python train.py --head_dim=64 --tie_word_embeddings=true --init_std_up=0.0266 --learning_rate=0.00197 --decay_shape="sqrt" --dataset="wikipedia_en"
Each number is 50 + 12 x the weight over its row's rms, rounded and kept within 0 to 99. Layers, rows and columns count from 0. The size before them is the row's rms in percent of the matrix's.

# layer 4 MLP down (transposed), 2240x448, rms 0.201, rows 648-667, columns 392-447
108:54 47 30 58 58 42 43 34 38 66 39 50 54 42 74 57 54 57 46 50 37 53 59 68 65 37 71 50 46 29 55 58 55 31 46 66 49 34 67 57 41 53 55 56 71 35 50 45 40 39 57 57 52 51 39 36
097:38 45 48 40 38 62 75 81 54 42 51 48 62 67 65 49 54 67 59 30 64 43 33 49 41 45 42 49 71 46 47 48 75 43 45 48 47 47 36 40 43 51 46 50 60 26 32 47 60 49 42 24 65 38 66 42
097:57 49 44 42 51 55 52 67 44 42 51 56 60 53 53 50 69 40 53 49 65 55 50 49 60 62 73 48 50 61 58 37 62 58 49 66 38 46 44 48 72 58 47 51 66 43 63 45 55 56 50 49 42 60 49 63
101:58 39 52 71 35 67 44 49 32 38 59 45 47 60 40 58 30 64 42 64 58 35 54 39 49 70 48 40 49 55 34 42 41 39 41 46 38 49 40 45 43 35 51 38 48 50 28 64 46 66 39 49 41 55 50 32
103:60 58 50 52 63 37 51 65 51 53 40 47 53 36 58 53 60 46 37 55 59 33 46 58 50 57 35 39 45 45 44 54 45 67 45 54 62 26 43 45 79 27 38 47 49 67 50 47 63 48 56 62 45 51 45 68
099:45 41 48 74 48 47 65 52 42 58 71 43 31 35 32 58 68 45 26 43 41 26 61 53 32 72 38 41 36 46 35 58 50 51 66 61 64 42 52 41 52 38 28 38 47 59 43 47 48 54 49 64 25 61 46 73
098:59 63 62 26 53 59 61 37 61 36 52 58 41 43 43 61 44 60 24 69 54 50 34 53 61 45 37 45 58 36 46 47 61 31 43 56 68 58 41 41 63 66 57 56 51 50 53 41 31 48 50 59 41 64 38 54
096:58 50 47 49 56 60 47 39 51 41 59 40 49 40 46 25 60 51 35 50 34 60 47 51 36 53 68 48 41 36 70 53 57 42 73 62 37 63 71 76 37 44 50 41 53 47 29 70 45 40 72 50 47 37 43 64
100:39 55 46 30 38 54 44 57 33 72 71 70 71 50 49 48 51 60 36 55 62 38 53 54 42 51 54 36 37 61 72 52 56 45 30 36 48 48 60 36 37 48 44 40 46 53 57 66 46 35 65 67 60 57 43 42
103:55 47 35 62 59 43 42 62 55 36 51 48 54 40 34 54 42 34 36 59 49 41 69 64 58 42 67 36 46 67 35 40 51 71 43 62 67 48 66 60 42 71 49 44 63 55 53 47 49 82 61 37 37 42 58 53
099:66 56 53 50 65 41 53 39 86 51 59 27 73 54 73 65 70 36 42 77 27 47 25 52 46 51 74 56 62 51 36 36 47 56 47 44 55 42 37 49 45 45 58 35 47 81 59 43 64 53 52 71 63 55 41 71
107:65 22 60 38 39 47 40 61 33 61 39 40 37 54 57 45 36 57 27 33 47 50 60 53 50 45 46 66 60 58 52 17 44 86 43 47 58 74 26 58 59 44 63 48 49 40 65 45 39 42 44 44 30 57 41 58
106:51 56 51 48 65 40 32 34 58 37 57 59 59 64 50 41 54 51 73 59 55 60 47 75 51 52 58 55 47 48 41 70 22 54 29 46 42 43 52 51 62 48 47 48 63 53 51 45 59 59 42 45 65 34 48 58
108:35 42 59 83 44 38 69 56 36 61 47 67 57 59 48 63 63 28 50 76 50 55 40 48 50 43 40 67 53 56 33 62 28 44 49 63 46 60 40 44 61 49 67 55 60 61 37 59 42 69 35 37 69 63 78 64
105:51 47 62 46 42 43 32 79 51 71 34 62 47 44 33 46 57 29 49 42 45 59 66 50 65 54 55 41 50 48 50 26 53 56 58 60 51 52 39 66 45 48 47 42 39 45 51 35 44 42 52 55 60 49 38 45
095:66 43 35 60 59 49 68 63 53 54 63 71 38 52 78 52 37 61 57 61 36 63 41 42 63 53 42 54 30 66 63 57 60 55 74 39 47 46 51 37 49 35 44 44 40 43 52 54 47 30 58 44 68 46 39 42
105:22 65 59 31 40 66 32 45 50 46 66 39 25 43 60 48 59 27 37 38 62 36 36 49 52 51 42 37 47 55 45 39 51 62 44 67 38 54 50 40 37 35 56 75 35 46 62 23 50 61 48 67 53 66 55 49
086:52 41 51 52 56 49 28 42 52 49 49 57 47 71 50 55 38 46 42 36 32 13 50 66 46 54 62 41 61 22 57 50 27 65 48 50 48 49 56 26 49 51 28 34 47 46 51 43 52 43 48 52 42 45 62 58
094:53 57 30 51 66 61 36 53 35 31 61 38 24 25 52 39 29 38 52 60 49 59 53 25 39 54 48 57 58 36 49 66 37 40 41 66 68 46 51 68 44 35 55 50 65 42 77 58 50 73 40 70 47 31 37 55
107:37 56 41 43 45 51 52 53 49 63 43 65 71 52 27 54 43 57 38 53 63 52 48 65 36 51 50 24 42 43 55 44 41 52 45 64 37 54 38 83 65 59 49 36 56 38 40 69 54 57 41 53 36 41 53 52
# layer 4 MLP gate, 2240x448, rms 0.0723, rows 649-667, columns 392-447
097:44 56 58 51 51 54 36 39 30 52 38 34 59 29 42 50 57 66 37 51 54 44 56 60 43 53 25 59 35 49 49 59 59 52 40 54 73 34 57 35 23 45 42 51 52 59 48 45 23 44 70 53 39 73 31 23
111:55 55 62 33 50 67 34 41 47 69 16 48 53 60 53 47 37 44 44 35 30 52 40 54 74 53 46 40 43 44 41 34 53 72 52 41 53 35 41 39 33 61 54 46 48 61 39 53 50 49 46 53 54 58 52 38
099:57 67 33 50 38 45 72 66 51 56 57 54 35 51 74 48 48 60 58 64 40 63 63 50 23 33 55 37 57 50 48 53 56 38 55 55 56 57 62 52 47 36 52 43 37 50 51 34 35 60 49 26 57 42 47 59
099:56 58 50 56 38 51 38 61 52 40 54 54 41 63 83 57 63 55 44 59 31 37 49 56 38 64 50 27 62 51 48 70 46 43 60 53 52 34 36 36 50 37 23 21 35 54 63 76 59 53 47 46 46 44 56 32
094:47 44 48 40 45 47 68 55 43 60 49 54 50 50 43 40 40 65 40 60 65 73 39 60 41 75 36 51 42 41 38 51 53 46 54 31 44 30 51 67 57 62 54 41 52 46 55 51 56 83 52 52 25 40 51 42
100:36 69 44 38 36 45 39 43 38 45 40 64 61 35 60 45 41 48 58 54 46 64 52 22 58 61 46 57 51 58 62 28 59 68 59 40 62 46 33 35 41 67 14 40 47 51 37 48 64 43 57 50 54 59 48 36
101:49 44 39 68 56 60 36 54 46 77 44 54 37 41 42 46 53 54 58 55 64 65 50 43 41 20 45 45 46 54 27 52 45 58 46 47 54 53 35 69 18 42 83 55 58 46 78 38 62 32 35 53 46 71 60 45
096:63 57 50 53 55 33 35 46 59 44 61 62 50 46 68 71 47 43 64 67 46 38 34 70 47 39 52 56 38 53 36 60 56 54 49 56 43 40 64 77 29 71 47 48 53 61 74 38 81 51 34 58 54 39 61 55
099:63 49 45 48 31 49 50 58 29 63 41 56 50 59 51 58 50 30 71 59 54 70 32 65 49 46 68 46 38 40 51 71 48 14 46 66 36 44 44 29 54 53 65 35 66 54 51 50 52 53 64 41 41 61 63 52
098:44 50 66 49 51 55 57 54 41 60 59 79 45 26 59 60 47 61 53 46 59 57 32 81 69 62 69 37 50 67 60 53 45 46 60 34 48 33 58 46 47 28 56 38 65 39 41 50 49 55 43 60 54 27 53 71
106:70 69 67 59 57 55 46 24 40 48 47 52 66 58 27 61 50 57 61 43 59 60 42 49 65 61 66 54 42 48 12 52 51 59 70 49 61 77 47 62 57 57 50 27 41 56 51 49 55 45 53 73 64 33 46 29
096:49 50 65 53 48 59 48 25 28 47 49 55 51 53 39 72 33 36 53 51 35 53 42 77 24 35 31 40 20 66 62 33 59 43 63 63 48 55 43 34 54 19 40 57 43 31 43 45 60 56 55 40 40 49 43 64
100:60 63 28 37 57 54 53 50 58 54 39 52 46 34 48 50 38 54 49 37 66 51 60 45 49 57 38 60 36 50 60 47 64 43 43 45 47 48 62 77 49 41 60 56 52 59 60 42 55 48 41 48 64 60 61 39
106:59 68 43 40 48 34 57 35 62 61 48 71 56 55 67 40 46 35 43 61 55 38 43 59 55 42 47 67 48 34 41 58 59 61 41 40 50 43 50 65 43 49 38 47 49 56 66 51 39 25 53 29 35 56 52 51
102:48 74 40 47 28 42 60 50 44 53 70 48 60 65 58 64 47 49 46 54 53 57 69 69 61 60 33 39 41 57 33 42 49 48 54 57 62 40 49 49 32 74 53 47 34 40 41 45 38 50 45 30 36 36 39 44
104:42 44 43 55 74 51 44 35 52 40 40 63 61 50 61 55 47 58 47 51 47 63 34 71 43 56 28 60 39 48 54 47 60 39 55 65 53 48 47 39 35 42 54 44 33 25 43 47 35 42 56 69 67 61 45 31
093:51 51 66 38 57 68 57 51 61 68 35 49 60 46 54 46 49 63 27 36 65 43 54 29 42 54 38 27 29 69 41 41 58 44 62 44 59 72 51 53 50 48 61 58 40 63 51 47 54 54 55 45 59 60 25 61
102:77 54 49 46 27 63 37 50 68 39 65 34 53 52 35 56 49 63 43 49 66 48 48 40 53 32 62 55 55 62 56 75 38 56 49 53 51 56 38 31 39 39 60 41 57 50 31 37 62 72 38 54 40 43 51 50
117:57 61 39 30 43 56 50 56 48 53 61 27 24 59 61 57 45 43 46 50 33 60 51 66 59 46 45 61 44 47 75 60 44 59 58 69 62 40 41 38 30 31 43 62 49 49 55 54 45 29 68 58 50 44 43 64
# layer 4 MLP up, 2240x448, rms 0.072, rows 649-667, columns 392-447
097:53 47 51 24 50 51 58 59 45 54 42 66 41 62 43 47 42 55 36 54 43 50 53 46 47 56 57 45 26 70 52 36 46 58 49 35 48 46 45 46 60 52 59 54 53 40 27 48 70 52 46 37 43 65 65 46
103:59 41 47 68 77 26 69 67 36 29 70 44 39 33 52 68 44 46 41 59 42 62 53 40 43 65 50 51 55 46 46 47 61 26 45 61 72 45 52 53 65 28 56 47 48 39 61 57 56 40 51 58 42 42 53 71
102:67 55 35 55 57 66 49 46 54 56 70 34 47 44 60 71 38 53 36 27 31 52 66 50 56 52 32 41 37 55 53 65 38 47 40 34 39 39 53 60 25 40 78 61 44 63 41 54 54 62 56 38 59 37 66 74
103:44 66 45 56 72 54 50 48 47 36 39 62 41 62 39 61 72 44 50 56 41 33 38 40 42 53 71 56 57 49 43 54 68 57 41 43 47 34 43 56 59 59 31 54 48 59 56 82 40 53 51 67 43 49 60 50
094:49 57 69 33 54 55 33 33 47 42 53 34 34 37 55 43 40 26 35 69 58 52 52 39 69 34 52 73 61 35 46 46 50 42 54 49 40 19 62 29 63 37 42 48 66 45 53 50 33 69 87 73 31 61 41 39
099:40 42 51 62 70 48 50 60 45 81 48 54 70 53 46 37 61 23 44 48 38 47 55 56 43 57 60 22 51 48 56 56 47 61 27 37 52 62 45 47 60 39 75 77 63 49 58 55 36 43 47 65 37 53 49 53
097:31 70 59 26 63 40 52 51 69 15 64 60 67 43 66 41 56 47 61 33 54 55 59 40 68 75 61 59 60 58 69 32 44 54 63 49 40 52 31 35 66 40 40 36 38 36 67 87 44 55 45 52 57 51 63 38
097:63 42 51 61 66 56 42 44 51 52 62 59 44 82 59 39 44 66 55 21 59 48 79 72 52 38 74 50 48 46 62 59 50 50 43 61 57 72 69 57 35 48 52 52 49 58 48 54 50 37 52 71 32 64 25 45
101:55 55 74 32 47 51 52 46 72 55 28 48 28 54 59 37 41 55 53 39 69 56 47 60 66 40 36 41 35 46 60 56 63 63 52 52 55 46 58 79 46 30 63 44 43 69 43 26 69 68 32 68 57 44 59 36
096:76 57 38 42 60 51 61 65 39 41 49 48 66 43 65 27 49 35 41 59 54 49 55 48 50 37 48 44 46 89 50 62 74 35 41 41 64 33 41 36 57 74 44 54 52 57 36 52 49 52 67 43 57 47 21 21
103:45 37 47 62 42 35 44 34 49 71 41 64 33 57 47 70 64 43 36 38 53 59 68 72 40 36 71 57 29 36 45 26 46 45 37 33 53 58 56 30 47 68 54 40 65 48 53 48 43 33 54 46 28 53 41 49
094:58 38 45 60 51 56 44 43 45 56 59 52 49 47 61 40 66 35 45 48 69 44 46 52 61 53 64 62 34 20 35 37 42 48 47 78 34 24 55 36 48 47 30 60 38 35 46 53 51 19 54 36 52 37 66 40
102:46 54 20 53 60 76 44 59 51 42 63 32 61 63 39 49 63 40 50 49 47 60 49 35 65 71 60 50 55 67 54 54 38 25 54 50 54 68 64 61 51 59 76 50 29 36 49 32 50 41 55 36 74 59 66 34
107:57 73 53 54 56 23 53 51 53 38 43 46 43 41 46 43 39 35 48 69 63 54 51 46 29 36 61 60 40 64 50 52 44 69 42 56 26 47 11 51 60 47 69 48 48 41 46 53 50 55 53 45 64 41 31 37
104:46 14 61 54 53 62 56 38 27 53 04 24 44 30 65 48 44 43 54 49 46 48 49 41 40 56 38 64 53 73 86 28 33 50 49 40 35 18 56 46 86 41 43 35 71 54 39 49 53 39 44 56 62 49 53 50
105:50 61 42 53 52 71 41 55 64 59 47 35 56 42 36 48 49 53 37 67 36 53 44 35 56 44 40 45 48 47 45 46 45 66 37 35 50 40 43 35 39 51 42 62 63 42 43 58 60 68 32 56 41 68 58 42
092:15 51 60 68 60 52 30 32 54 57 52 72 48 54 50 53 65 61 63 54 60 67 38 57 40 48 38 37 35 55 50 39 54 61 32 41 45 62 74 58 39 67 57 48 71 58 52 64 43 46 55 65 36 62 20 74
097:48 26 40 43 45 43 49 63 46 50 62 66 71 59 45 24 80 62 46 54 64 57 49 70 44 45 42 39 49 64 42 51 50 28 75 46 56 62 58 59 55 55 52 61 47 45 60 39 53 69 40 50 42 53 53 37
106:50 36 50 46 59 53 50 60 59 48 24 59 56 53 48 69 41 53 54 35 63 68 40 62 52 71 60 39 46 61 35 50 56 57 53 41 25 63 33 54 50 58 55 46 52 39 27 48 38 41 49 47 53 52 60 50